From a checkpoint of a small transformer trained on Wikipedia.
Training: a variant of Muon for these matrices, 151M tokens, 12557 steps.
Each number is 50 + 12 x the weight over the matrix's rms, rounded and kept within 0 to 99. Layers, rows and columns count from 0.

# v: layer 3 attention value, 64x128, rms 0.383, rows 10-31, columns 64-127
# o: layer 3 attention output (transposed), 128x128, rms 0.961, rows 10-31,42-63, columns 64-127
# q: layer 3 attention query, 128x128, rms 0.455, rows 64-76,96-108, columns 64-127
# k: layer 3 attention key, 64x128, rms 0.406, rows 32-44, columns 64-127
v10:45 33 30 50 56 64 67 38 36 49 48 59 60 52 59 63 23 56 66 53 59 61 56 50 46 52 42 67 47 71 49 56 49 34 49 58 65 33 53 28 53 37 55 51 42 37 44 51 40 41 40 72 67 49 59 49 49 63 56 64 45 51 45 57
o10:64 54 52 55 58 41 65 67 47 31 45 51 49 49 47 67 58 42 45 53 63 32 55 42 73 51 54 53 39 51 56 59 54 50 49 61 58 72 39 54 44 47 58 45 54 35 59 40 62 54 62 47 50 64 43 52 62 60 47 51 55 44 26 67
o42:45 28 55 44 49 53 38 57 42 58 50 53 50 50 54 49 53 63 46 39 44 44 37 59 37 59 55 41 44 50 45 51 51 35 63 57 45 68 54 48 51 42 40 28 65 58 72 40 52 54 33 54 46 45 38 59 68 28 47 42 52 72 53 52
v11:29 38 53 56 49 40 51 55 39 37 40 57 53 44 49 35 66 33 66 53 48 48 49 52 59 56 72 37 72 57 37 58 61 45 36 69 42 57 61 44 44 47 38 54 74 64 33 61 60 45 45 66 55 42 53 31 67 68 41 28 51 65 48 55
o11:53 61 25 65 52 69 60 62 36 37 59 55 51 63 37 47 63 39 50 48 78 70 56 60 16 51 35 60 47 58 79 48 59 36 54 38 36 58 60 52 46 63 20 59 47 53 56 64 50 65 51 32 40 71 41 57 57 47 58 63 50 45 48 59
o43:63 55 56 37 45 44 63 36 35 59 43 77 49 33 48 81 45 56 41 40 40 39 28 42 52 62 65 48 55 39 27 53 47 50 46 41 68 61 54 56 41 30 73 55 62 43 42 23 52 37 57 50 50 31 58 65 46 35 55 45 44 46 64 33
v12:47 45 48 57 69 59 59 51 56 46 53 52 59 47 40 55 42 41 39 38 51 60 50 40 54 56 55 57 56 21 57 39 47 37 58 63 61 52 13 28 40 39 42 59 48 57 58 44 52 53 47 39 50 32 48 54 59 52 54 51 46 34 55 67
o12:56 41 51 33 52 50 68 60 54 50 51 35 53 51 58 65 50 47 70 50 66 39 66 40 50 38 68 36 29 49 60 46 55 54 46 60 54 72 50 42 60 50 40 22 60 46 39 39 54 42 49 48 43 47 57 34 39 52 48 51 39 52 33 72
o44:49 59 58 57 35 43 37 44 44 30 48 50 31 53 53 34 32 68 32 58 28 50 52 71 48 54 55 45 62 55 42 42 58 63 60 50 41 53 73 56 39 60 65 56 45 39 60 76 27 46 58 64 79 42 47 54 50 36 39 72 49 49 47 28
v13:58 42 40 59 59 57 41 73 47 60 51 50 42 54 48 20 45 53 51 57 53 48 68 56 31 63 36 36 38 46 54 36 43 57 34 56 61 56 76 47 42 35 57 48 38 60 38 44 30 36 47 54 39 53 40 44 52 49 36 64 51 58 49 44
o13:44 57 45 62 44 58 56 51 46 47 40 55 41 60 41 37 47 36 54 48 40 24 37 52 34 57 58 65 32 57 55 61 58 43 58 41 52 38 54 44 62 54 34 49 77 54 48 40 64 52 48 52 50 42 59 39 59 63 58 51 50 44 34 46
o45:68 75 45 30 41 31 41 45 50 52 62 54 35 27 39 57 83 44 50 40 48 78 56 45 74 56 63 40 71 58 52 71 37 51 23 45 40 57 41 37 47 58 42 44 50 36 78 59 45 52 33 56 54 52 48 45 39 44 66 39 65 65 30 53
v14:46 52 62 30 62 46 55 44 68 62 42 36 57 59 40 45 57 49 59 56 32 44 51 59 60 57 49 51 54 47 46 43 42 51 41 51 53 43 53 51 46 71 55 23 52 55 44 26 61 54 59 45 65 35 52 55 42 37 42 45 42 46 52 66
o14:35 48 46 56 50 41 59 34 52 41 65 55 63 46 54 37 36 47 33 45 62 40 45 56 55 52 36 44 37 52 52 55 48 55 41 61 47 69 58 38 65 37 51 56 52 46 56 53 51 50 53 53 47 54 33 67 25 53 56 57 41 61 47 43
o46:55 80 51 45 32 61 33 74 33 54 52 60 43 58 61 52 49 41 56 55 43 62 55 36 57 48 55 54 47 54 45 44 59 36 53 44 39 44 31 53 37 59 49 63 61 42 50 49 27 43 26 47 44 53 72 51 73 57 63 34 52 34 54 43
v15:46 35 50 46 51 63 20 48 28 69 56 50 56 70 36 49 49 56 39 50 58 38 56 52 41 46 48 51 47 67 46 42 47 53 64 44 47 53 63 74 40 41 59 52 54 44 60 41 64 42 50 33 50 37 40 29 75 64 45 42 56 41 60 52
o15:43 71 47 37 51 57 63 60 68 38 30 29 56 60 53 54 55 47 53 51 40 58 52 59 57 38 49 46 49 53 51 57 70 46 50 62 45 43 36 41 69 54 62 38 55 50 61 45 48 64 54 64 47 62 39 26 42 46 38 49 55 49 47 53
o47:33 47 44 54 42 55 46 38 63 60 49 58 47 49 46 58 54 37 51 39 41 58 50 40 42 63 49 44 38 38 53 50 38 43 51 52 46 48 36 73 59 51 43 78 39 59 44 45 41 45 40 51 49 62 65 60 48 47 54 55 67 56 46 53
v16:34 50 55 29 49 42 68 62 56 51 32 45 55 48 64 51 53 46 69 45 48 34 54 42 33 49 50 66 49 42 20 39 40 46 40 59 41 32 40 70 45 49 66 67 44 52 54 37 48 35 59 43 51 48 53 57 44 61 56 41 40 41 36 62
o16:45 39 41 39 48 32 53 54 55 46 44 54 47 46 27 59 42 49 39 52 62 45 37 57 60 67 48 31 53 74 40 42 35 48 45 30 50 77 64 46 65 50 58 45 60 41 52 49 43 47 59 53 51 61 44 40 48 36 51 51 49 60 49 56
o48:56 65 67 47 58 71 51 46 30 46 64 50 43 57 55 36 59 37 44 46 53 36 62 46 69 30 67 68 63 45 45 70 72 53 54 63 49 38 49 56 38 55 56 57 46 60 64 40 59 49 40 53 36 33 63 62 41 48 45 46 37 45 49 49
v17:32 27 58 36 48 42 57 57 37 48 61 46 51 52 38 72 58 55 34 64 15 37 48 66 62 45 42 64 43 48 28 45 55 46 50 45 45 47 47 68 19 49 59 37 57 51 45 48 62 37 56 32 48 58 45 55 53 34 52 61 60 63 71 59
o17:38 38 60 69 56 41 59 56 60 55 37 50 61 56 56 53 35 75 50 64 63 67 37 37 59 57 38 28 60 40 53 45 50 73 48 56 75 46 52 50 39 31 50 62 57 35 44 23 59 74 61 55 36 34 44 53 52 36 48 37 47 43 63 63
o49:62 67 64 53 45 53 22 40 45 58 54 57 50 57 30 41 40 50 58 53 57 50 44 45 50 44 55 57 63 55 47 51 36 43 47 34 41 55 29 41 54 48 63 62 45 64 67 66 59 54 62 52 50 56 57 54 58 45 60 68 39 54 48 51
v18:52 51 64 52 31 34 43 57 37 59 47 49 50 41 40 37 60 63 41 61 37 66 53 53 51 47 57 47 34 40 26 46 63 46 45 19 46 67 41 54 43 45 41 59 56 55 61 70 77 57 60 66 69 47 30 42 39 43 35 59 25 43 60 29
o18:57 47 32 56 48 57 53 62 36 58 45 52 47 58 69 47 79 27 62 36 50 39 57 39 54 59 34 53 35 39 52 60 35 45 43 48 43 33 53 74 60 44 52 26 42 61 46 62 47 54 44 39 52 64 58 55 48 50 40 51 44 66 46 45
o50:24 58 78 31 54 71 58 36 41 55 50 56 65 54 45 52 50 50 45 46 48 70 51 47 63 44 76 64 58 56 55 60 44 50 53 47 70 37 49 59 49 51 40 64 58 42 35 53 43 46 50 50 43 18 61 44 55 68 44 56 47 19 72 55
v19:40 48 60 37 64 58 35 57 52 63 46 52 58 50 43 40 44 47 49 40 55 41 48 51 43 19 62 52 60 31 30 67 71 66 48 51 43 48 45 42 45 63 48 48 60 43 44 30 40 42 49 46 58 65 62 49 47 63 52 57 38 65 54 58
o19:53 43 46 44 39 30 66 59 45 19 60 42 44 36 48 55 45 60 27 57 49 48 49 45 32 62 44 52 49 69 40 42 53 42 44 46 48 71 36 25 31 52 59 60 51 55 58 63 54 53 44 67 41 44 43 50 48 54 64 43 51 49 49 72
o51:36 56 74 42 38 33 58 50 55 62 48 48 56 54 27 39 45 51 63 76 44 53 43 53 88 67 58 50 36 54 69 36 62 49 56 42 56 45 34 59 59 48 60 39 30 43 35 43 45 35 55 43 57 43 59 52 45 53 42 55 55 46 55 53
v20:57 51 56 36 52 50 34 50 55 68 60 32 48 45 66 42 54 55 41 41 54 53 41 44 52 47 61 52 53 56 57 61 58 45 57 45 52 17 41 82 42 48 58 50 64 47 47 52 50 51 57 43 44 51 57 63 55 62 48 64 25 30 62 47
o20:42 62 46 36 44 59 58 40 56 51 51 47 61 55 50 46 40 68 44 47 16 39 68 27 53 60 70 34 43 51 37 67 52 54 36 45 47 40 52 40 56 68 46 56 74 50 58 60 67 58 61 47 54 39 41 45 21 49 52 53 45 54 51 26
o52:59 62 54 45 58 53 44 54 66 55 58 77 44 36 59 45 40 47 60 53 56 51 39 65 63 38 44 67 40 41 32 39 36 52 55 65 57 41 57 46 44 46 54 49 41 38 54 45 53 39 25 36 60 52 45 59 59 53 30 51 72 39 72 47
v21:64 61 54 56 60 63 59 46 59 45 51 40 51 42 47 48 44 62 61 51 45 32 60 55 53 67 45 56 60 53 62 47 55 54 67 47 54 38 40 53 35 44 57 38 45 41 61 43 61 54 58 42 73 32 71 78 51 43 48 44 55 45 65 42
o21:35 64 56 47 54 42 46 57 51 50 39 32 50 51 53 41 51 50 51 75 48 42 61 41 40 44 53 44 38 42 68 65 46 53 33 61 51 53 29 64 47 53 73 44 51 53 39 51 56 43 53 51 55 43 33 38 74 55 56 47 45 60 56 53
o53:59 72 64 37 39 52 45 57 49 52 51 54 51 47 44 77 61 45 45 34 27 43 46 51 66 60 36 55 37 50 49 24 62 54 53 65 66 40 48 54 57 60 36 40 54 41 70 49 48 66 40 56 41 59 45 45 36 52 58 56 49 43 71 36
v22:41 56 50 59 44 49 59 55 45 70 50 57 48 52 28 46 43 56 31 31 50 26 48 60 50 57 38 61 41 41 64 39 40 56 57 48 49 45 49 45 50 46 26 51 43 49 66 63 51 52 50 36 44 49 58 49 59 75 64 45 41 54 58 36
o22:38 56 48 58 61 47 47 42 68 50 38 43 48 23 39 51 47 56 50 48 48 44 52 76 66 39 56 38 64 46 53 50 49 44 54 33 36 30 55 63 47 56 47 68 48 40 49 56 47 33 37 45 51 45 67 37 22 50 38 48 35 64 62 33
o54:60 50 37 65 55 35 50 52 28 41 55 50 56 67 59 64 62 55 60 52 50 44 57 45 47 46 56 32 45 58 40 52 55 43 33 63 49 52 50 64 59 58 48 53 28 58 30 45 56 58 52 66 51 41 55 56 61 51 43 36 49 63 46 58
v23:55 56 42 46 30 44 67 52 41 53 56 57 62 59 45 42 58 44 42 55 50 46 50 67 28 48 49 61 44 46 61 61 35 55 57 58 34 47 62 62 27 62 54 53 62 42 65 48 58 34 62 61 26 39 47 43 50 51 45 61 30 58 60 42
o23:34 38 46 79 51 51 52 58 54 51 19 48 58 35 50 45 62 48 57 49 45 56 55 31 45 43 30 36 53 34 29 54 55 60 63 78 52 39 47 60 61 39 58 55 42 58 57 66 38 60 31 50 61 67 25 39 49 58 69 55 51 68 48 50
o55:53 64 63 43 44 52 30 48 45 54 42 64 43 38 41 55 37 48 60 65 57 43 51 65 65 43 67 56 53 55 51 49 41 54 53 46 48 48 55 51 52 41 45 51 54 58 60 36 56 48 57 42 58 56 61 66 53 47 39 32 46 54 43 58
v24:34 50 52 50 57 47 42 28 22 41 51 52 64 37 61 37 51 62 45 65 31 42 46 66 53 43 62 55 60 37 45 31 39 55 55 45 43 59 56 61 50 57 63 70 62 37 68 59 59 47 38 61 31 59 52 35 41 61 51 59 62 31 48 54
o24:60 78 38 51 49 60 59 63 45 62 54 61 47 39 20 62 47 22 59 49 51 59 63 57 60 42 38 56 47 65 46 50 46 48 47 58 59 34 54 59 47 48 32 44 42 56 43 42 60 71 63 57 72 38 39 62 64 45 46 48 46 41 65 48
o56:43 56 44 60 39 55 48 55 72 59 52 62 49 61 58 46 35 45 61 39 57 49 46 56 61 45 50 35 45 34 49 73 67 36 53 49 49 48 29 42 36 44 62 63 50 40 56 60 28 28 20 30 69 54 45 47 51 51 41 74 68 59 49 50
v25:37 41 28 68 42 67 63 55 51 58 39 52 54 41 43 46 44 24 47 46 71 39 41 66 49 48 56 46 38 49 74 59 54 40 61 76 56 46 56 45 49 34 46 43 24 50 43 68 46 59 38 58 37 59 51 54 64 49 48 35 55 49 51 39
o25:22 59 60 42 40 48 40 60 72 37 39 38 45 64 35 38 59 57 37 49 40 52 38 50 65 58 48 44 45 57 63 46 59 45 47 31 44 43 41 51 57 48 54 54 45 42 65 58 56 82 50 49 35 40 56 54 31 77 68 42 52 46 54 49
o57:55 47 80 69 60 54 52 30 46 52 72 59 65 35 46 46 41 67 50 52 50 59 56 43 22 56 51 39 72 43 25 49 39 41 45 51 58 62 73 43 48 60 44 51 67 51 41 55 32 31 61 51 64 45 51 52 60 47 53 34 51 63 43 52
v26:39 45 72 31 63 34 44 43 52 54 40 40 59 56 52 52 42 51 65 52 33 44 55 51 81 39 58 62 41 56 16 27 61 67 38 47 40 46 50 59 55 70 63 18 60 45 40 50 68 36 62 31 69 74 56 50 50 50 44 55 43 53 47 65
o26:55 27 57 50 49 43 50 26 72 35 54 40 40 59 48 59 35 61 53 63 46 37 46 37 46 51 49 56 50 60 42 72 56 55 40 59 60 80 39 40 40 55 53 53 59 45 67 60 51 51 52 46 50 37 39 53 62 60 75 51 68 57 39 54
o58:62 66 64 24 62 69 59 44 61 60 44 68 42 43 56 40 53 39 39 43 69 58 50 57 60 31 61 65 37 30 58 51 38 56 53 36 72 28 26 72 56 31 68 73 37 40 51 27 27 39 42 54 44 42 70 56 44 52 43 37 43 36 64 46
v27:54 40 56 47 44 43 52 63 42 49 46 55 68 61 67 61 54 29 58 69 75 44 44 36 36 57 58 60 45 47 43 59 53 50 38 39 44 44 52 48 55 78 41 42 57 59 38 45 50 40 55 32 40 50 41 58 48 36 59 34 47 38 56 82
o27:59 55 61 47 45 36 41 44 55 44 62 52 55 41 58 48 48 69 44 51 54 66 48 52 46 52 52 49 29 57 63 66 50 49 56 52 55 50 41 34 56 41 40 56 36 48 49 35 58 58 38 73 54 47 36 56 55 58 56 45 47 53 28 61
o59:40 54 33 61 51 46 53 58 38 57 48 53 42 39 33 59 20 46 57 48 30 36 50 42 43 39 33 46 51 62 42 41 61 49 41 51 45 48 52 60 39 53 63 55 57 64 63 47 36 55 39 48 49 37 56 73 54 72 44 45 49 45 66 30
v28:44 58 45 53 49 67 49 56 40 54 69 68 57 48 52 57 38 45 56 58 59 59 54 52 44 62 70 55 39 42 52 57 27 44 45 56 47 64 46 35 39 33 47 35 48 48 35 46 59 66 55 49 29 57 45 77 54 49 55 58 57 48 36 60
o28:49 50 49 66 32 49 47 44 38 50 61 52 63 54 53 45 50 49 58 48 44 39 49 53 58 54 29 50 43 62 24 59 46 65 45 69 54 27 38 43 43 41 43 37 46 68 52 29 56 52 40 42 43 49 44 50 30 72 71 42 51 63 43 48
o60:48 48 39 29 51 44 58 34 48 47 39 54 39 50 36 57 64 54 43 36 63 43 47 50 43 55 51 27 48 52 74 47 66 43 45 42 49 59 89 55 48 53 65 62 63 56 55 65 55 42 61 52 62 45 45 36 62 31 36 64 60 58 53 41
v29:59 61 27 60 57 57 50 36 64 49 62 45 76 63 46 50 32 69 51 35 51 63 42 45 52 60 71 27 51 47 55 49 47 56 57 60 59 39 32 57 56 38 58 59 60 39 45 71 49 37 26 36 46 36 56 36 56 40 53 39 52 55 58 62
o29:37 44 45 21 52 71 55 35 45 48 37 47 43 40 58 63 53 55 52 45 77 50 64 57 57 40 51 44 39 54 50 53 65 36 39 57 56 67 57 59 36 43 44 31 34 49 59 36 43 67 64 59 75 46 60 64 58 64 28 60 47 62 52 53
o61:41 42 44 47 49 39 56 58 54 54 57 62 40 50 46 44 40 57 49 70 43 53 49 46 45 53 34 64 52 61 58 43 58 51 60 41 34 51 55 20 45 64 50 65 45 56 53 43 63 47 49 44 52 43 28 36 50 26 57 38 40 34 45 47
v30:48 64 34 39 45 82 50 51 62 31 71 68 59 46 65 70 54 60 32 60 54 26 73 65 31 47 59 47 40 52 81 44 37 50 38 44 34 57 45 38 66 42 41 41 48 37 43 73 30 64 50 53 43 61 55 52 49 36 43 61 43 34 42 35
o30:51 69 55 43 47 61 42 52 64 71 51 51 47 40 36 74 41 47 57 47 40 50 63 51 59 34 43 55 40 50 24 58 38 50 55 46 70 41 56 35 45 68 82 69 58 74 62 36 65 44 49 44 41 33 32 71 45 54 34 61 52 63 57 30
o62:60 27 49 48 59 21 39 29 47 34 45 47 57 41 52 31 45 59 43 36 47 60 24 52 56 67 56 46 55 61 47 52 58 52 54 53 50 51 60 35 53 50 44 59 47 34 42 66 58 32 38 68 50 44 43 42 34 52 71 60 45 39 38 46
v31:48 50 38 50 41 54 41 50 37 53 28 61 49 49 40 50 52 55 63 49 53 64 59 35 56 53 49 47 63 54 33 43 40 49 68 54 41 57 43 48 47 58 50 72 53 57 66 53 52 30 54 58 70 60 56 34 27 38 44 34 51 64 62 68
o31:47 42 50 33 57 45 49 55 47 46 55 50 43 47 46 64 51 33 59 43 57 27 67 44 43 60 42 72 37 64 65 61 55 71 38 59 23 51 48 49 54 36 58 47 53 53 60 28 28 73 38 72 67 50 60 49 36 61 43 59 62 41 61 76
o63:52 56 59 64 53 49 44 54 53 48 41 75 44 59 58 50 46 54 56 43 51 40 31 44 33 47 55 50 47 55 37 46 43 40 44 47 46 51 46 48 58 58 55 50 46 46 25 64 52 45 61 42 38 44 62 48 61 57 65 67 39 57 42 35
q64:30 46 69 45 34 49 71 49 59 60 46 10 77 84 64 45 72 47 54 32 53 57 70 42 40 36 43 55 30 52 70 20 20 99 50 62 54 92 18 50 53 38 46 21 40 25 51 24 59 62 33 49 47 26 56 03 63 51 62 23 44 77 35 44
q96:21 75 35 04 45 28 25 56 60 71 38 59 88 86 52 15 52 24 57 68 59 33 83 13 68 64 39 41 52 63 37 60 83 41 48 58 46 29 39 68 29 45 50 60 66 45 68 85 30 56 38 48 63 56 37 21 60 52 49 32 37 26 41 54
k32:12 65 39 57 45 63 43 50 27 48 25 53 77 45 66 46 65 28 50 32 38 48 63 78 60 53 26 17 32 47 62 65 61 53 50 69 41 40 41 50 57 43 61 67 38 58 39 72 42 71 69 39 47 63 32 45 51 65 49 50 37 31 53 52
q65:42 73 36 76 58 54 45 40 30 82 87 30 34 69 42 65 42 67 59 10 59 54 67 08 50 23 11 57 81 62 70 93 48 86 54 26 34 44 66 64 68 08 07 46 43 48 34 29 61 43 70 49 23 45 66 46 52 64 35 54 54 09 62 51
q97:47 56 54 32 42 00 47 80 23 73 48 49 33 43 53 35 67 50 51 51 59 44 37 57 40 30 56 55 80 31 30 56 65 48 48 37 36 51 50 43 50 71 45 38 74 60 62 66 38 34 35 22 29 53 38 49 69 77 55 68 31 52 50 53
k33:42 42 48 51 23 42 51 25 55 59 41 35 70 56 48 73 34 60 60 57 64 57 86 59 71 59 54 35 66 28 54 72 53 45 56 18 45 77 31 55 49 58 31 35 40 54 36 41 38 54 37 46 61 31 36 24 49 64 50 52 66 34 14 45
q66:28 23 36 26 67 28 35 39 57 65 40 32 70 66 72 48 42 41 89 45 52 40 31 69 26 20 59 48 68 53 48 49 39 41 72 85 45 60 69 33 63 63 50 72 57 35 49 91 45 71 39 64 26 44 95 46 64 07 43 54 75 57 71 64
q98:30 48 39 68 63 49 50 43 52 18 78 66 55 23 54 37 49 48 73 23 65 22 25 57 51 71 51 33 76 49 72 27 48 15 57 73 41 65 37 33 64 22 44 52 72 34 44 41 45 47 46 45 58 59 66 38 50 36 54 65 70 15 36 34
k34:61 50 59 52 52 53 69 39 58 37 45 33 43 52 48 37 45 62 46 30 35 41 54 47 59 44 60 34 42 60 67 55 60 57 35 63 47 73 53 70 54 74 27 37 23 42 42 48 33 41 48 43 61 48 28 61 47 58 60 67 57 56 35 44
q67:57 56 42 42 47 39 57 57 42 53 33 61 63 55 48 62 39 43 52 28 35 31 70 49 60 32 51 73 46 57 49 50 59 71 42 59 47 27 57 56 34 34 34 40 38 40 47 45 75 51 49 57 49 55 54 53 61 54 61 28 27 51 23 54
q99:52 57 34 33 47 50 62 56 49 50 47 53 58 41 58 32 55 63 38 59 54 67 55 52 48 50 60 43 39 70 39 54 48 41 50 41 64 35 48 47 52 50 58 39 33 57 57 52 43 47 55 59 45 63 51 38 72 44 57 56 53 45 50 48
k35:55 47 56 46 52 58 67 29 42 46 47 49 46 53 53 50 48 54 50 40 70 38 39 52 61 42 39 48 47 45 48 52 60 45 71 49 50 51 43 66 61 49 62 51 46 46 54 30 58 52 48 50 47 53 64 53 45 52 59 52 40 40 56 58
q68:52 54 34 43 51 35 49 54 49 61 53 59 55 26 46 54 41 70 54 35 36 53 53 39 49 53 46 59 32 66 34 62 65 68 41 55 44 38 33 63 45 45 54 32 45 64 34 44 45 58 50 56 48 41 48 47 42 44 52 59 45 43 47 25
q100:61 54 46 35 59 31 60 46 47 46 60 43 55 36 39 50 55 48 63 59 52 45 60 57 72 55 50 48 47 53 44 64 47 39 61 38 50 48 37 55 33 48 72 35 41 57 33 54 45 44 49 45 40 37 52 39 43 55 47 60 56 49 63 54
k36:69 48 55 46 52 72 53 30 65 32 39 62 45 30 38 50 53 57 39 50 50 56 33 59 58 65 44 70 62 70 38 38 55 71 43 57 32 60 63 58 56 54 49 34 56 23 58 46 58 42 42 56 50 51 57 52 45 55 49 51 69 43 50 65
q69:51 43 52 28 50 59 52 47 54 53 45 41 66 68 49 48 52 37 40 40 44 51 39 33 55 41 71 61 51 58 50 52 59 33 54 46 47 42 49 59 49 62 56 64 74 24 57 61 57 35 42 49 39 51 40 44 65 63 47 64 61 38 46 44
q101:47 54 51 56 59 41 50 52 34 60 28 50 62 48 59 51 52 39 43 34 48 33 33 51 52 60 45 39 51 52 54 47 55 51 49 47 56 43 63 49 54 47 59 61 63 28 60 40 49 46 58 46 48 40 37 62 53 46 55 46 47 59 61 56
k37:41 56 46 48 52 50 59 62 62 46 65 51 41 31 46 53 42 53 47 65 46 55 56 60 51 46 61 50 49 50 52 57 67 63 59 37 50 46 36 60 72 40 53 69 45 50 54 56 56 44 41 37 59 53 53 56 46 43 74 48 27 50 69 61
q70:51 55 57 52 42 45 63 40 36 75 73 51 44 24 49 54 41 36 55 52 33 35 40 56 59 47 25 64 45 53 53 59 51 49 58 52 67 31 45 37 32 48 67 49 46 67 66 09 44 55 52 62 39 54 41 29 59 40 46 71 32 47 58 48
q102:38 62 53 57 51 46 60 68 48 48 40 54 53 51 46 35 54 30 45 68 37 37 39 50 60 65 49 48 57 71 39 42 49 35 56 41 56 42 62 49 38 41 62 64 59 41 64 46 39 50 54 61 39 53 47 52 65 48 45 44 51 66 60 68
k38:64 51 53 35 64 54 65 61 49 46 44 59 39 59 54 77 63 40 47 42 39 60 52 38 55 47 80 30 47 50 61 53 57 48 38 40 45 36 54 62 62 50 53 43 68 43 60 46 44 50 36 53 53 70 39 44 65 47 45 52 50 60 60 52
q71:53 46 54 60 59 54 41 51 41 57 59 47 51 63 45 40 46 55 42 47 53 53 51 50 35 62 48 62 67 48 45 49 40 41 51 42 46 49 53 54 38 66 51 55 61 59 44 71 68 67 43 55 53 44 45 61 40 48 48 51 53 53 61 37
q103:49 47 62 61 42 52 53 48 46 66 66 47 55 59 37 37 36 50 52 47 52 53 48 34 51 60 53 51 68 33 42 51 29 46 40 51 41 46 50 53 46 65 34 56 45 58 45 56 51 46 68 50 53 62 47 61 55 30 56 55 50 54 41 47
k39:57 48 47 54 39 48 52 48 52 36 50 61 44 51 44 51 44 51 51 48 55 56 43 56 47 53 56 52 45 54 43 47 42 41 37 70 42 43 55 49 44 68 38 49 67 31 48 46 59 39 40 59 49 58 53 45 51 37 49 53 74 52 38 53
q72:40 45 51 31 58 65 47 54 68 53 44 52 59 52 39 68 50 33 61 58 58 45 53 55 48 35 49 43 40 52 58 40 33 43 49 65 59 48 40 56 63 46 45 57 41 45 59 65 52 47 40 60 49 52 33 40 49 51 56 36 53 40 53 49
q104:54 38 52 51 54 44 47 45 52 65 58 74 41 53 51 58 58 43 45 50 56 48 70 66 56 43 34 63 44 51 56 53 38 53 44 37 58 56 57 46 33 43 49 41 40 44 61 59 53 55 32 63 63 43 48 34 70 45 43 53 31 44 45 55
k40:56 56 68 50 40 60 61 43 46 50 69 43 47 43 54 43 59 50 44 63 38 36 59 47 51 35 47 44 52 57 48 55 48 51 44 32 41 51 48 51 63 59 51 46 39 47 59 30 42 57 49 48 46 51 38 48 67 59 62 50 28 40 45 52
q73:50 53 50 30 49 27 38 48 48 54 30 42 63 53 68 41 63 33 46 50 32 38 51 56 48 47 52 44 50 56 50 55 60 53 52 48 58 52 34 52 49 45 56 58 38 47 64 42 42 45 49 49 45 54 48 44 61 51 54 41 55 53 43 44
q105:49 64 63 39 54 51 55 50 50 52 53 62 48 48 48 40 48 41 56 59 27 44 41 56 69 47 50 60 55 53 49 47 32 59 48 43 66 42 51 57 41 41 50 53 48 44 48 37 31 48 54 48 39 55 49 53 66 35 54 49 51 49 63 48
k41:59 53 51 55 42 44 54 53 32 42 49 52 69 62 39 63 51 45 56 68 58 52 43 42 55 48 50 43 50 34 54 42 33 52 49 39 54 57 52 34 56 39 47 44 51 49 57 33 58 51 57 32 28 56 40 52 51 51 63 49 36 43 66 45
q74:69 62 58 33 45 49 49 45 36 45 59 53 39 45 51 48 55 39 55 46 51 58 72 42 37 56 62 30 60 36 62 32 34 64 53 39 51 53 56 60 52 25 28 67 51 28 45 63 64 51 71 56 40 48 41 51 38 51 58 50 55 34 51 42
q106:59 56 59 47 48 66 52 53 31 49 48 68 49 47 58 49 35 40 44 48 47 51 63 39 63 39 50 36 49 38 45 34 37 62 46 50 71 49 43 59 54 34 35 76 52 50 49 39 51 66 63 54 30 39 43 47 52 50 53 70 49 52 43 52
k42:45 54 59 45 71 74 43 53 37 44 34 48 47 46 48 42 38 44 57 48 37 61 61 44 66 44 56 61 41 53 74 41 28 71 39 66 58 40 54 49 40 43 58 61 46 51 50 46 61 54 61 36 32 48 48 58 58 45 43 54 39 48 50 42
q75:63 66 52 56 49 38 49 69 56 33 66 46 43 60 43 57 40 47 45 50 46 32 53 43 68 37 46 48 69 49 54 56 48 57 56 41 59 36 43 37 63 56 50 34 54 43 33 43 49 43 46 60 41 46 61 69 81 38 56 38 34 38 51 62
q107:55 51 43 48 31 47 48 46 47 50 46 43 48 55 66 54 46 44 51 46 53 48 31 55 63 22 29 47 37 72 45 57 56 58 36 64 61 30 55 57 67 70 68 44 54 63 48 51 47 47 43 57 51 51 58 54 61 50 60 35 37 59 48 57
k43:54 42 57 57 30 37 53 53 40 67 39 53 53 58 55 62 44 42 61 60 40 42 46 44 53 51 43 43 25 57 50 53 53 45 54 69 62 37 58 42 33 57 71 58 39 26 48 39 55 73 70 47 50 77 54 45 61 46 51 57 37 63 58 56
q76:53 52 44 45 40 56 60 52 40 43 60 64 40 40 51 56 44 53 57 43 64 42 68 39 48 59 55 50 55 52 71 48 43 47 49 55 63 57 44 45 52 27 41 40 53 47 38 53 47 54 50 54 48 47 45 51 43 58 29 59 59 42 53 54
q108:35 45 35 52 44 48 48 35 52 41 47 41 43 57 73 54 55 59 52 52 48 34 73 36 42 37 48 43 54 41 52 62 38 56 56 47 41 46 54 56 55 31 57 47 60 46 51 61 56 58 56 45 54 57 52 46 32 62 47 60 45 65 35 50
k44:36 57 40 50 46 45 43 52 45 44 51 72 43 58 39 62 56 42 41 46 66 37 64 40 40 77 42 44 53 67 52 42 43 47 64 50 43 44 46 43 48 32 48 33 40 42 43 54 56 52 37 50 66 36 61 53 38 59 31 48 54 44 37 48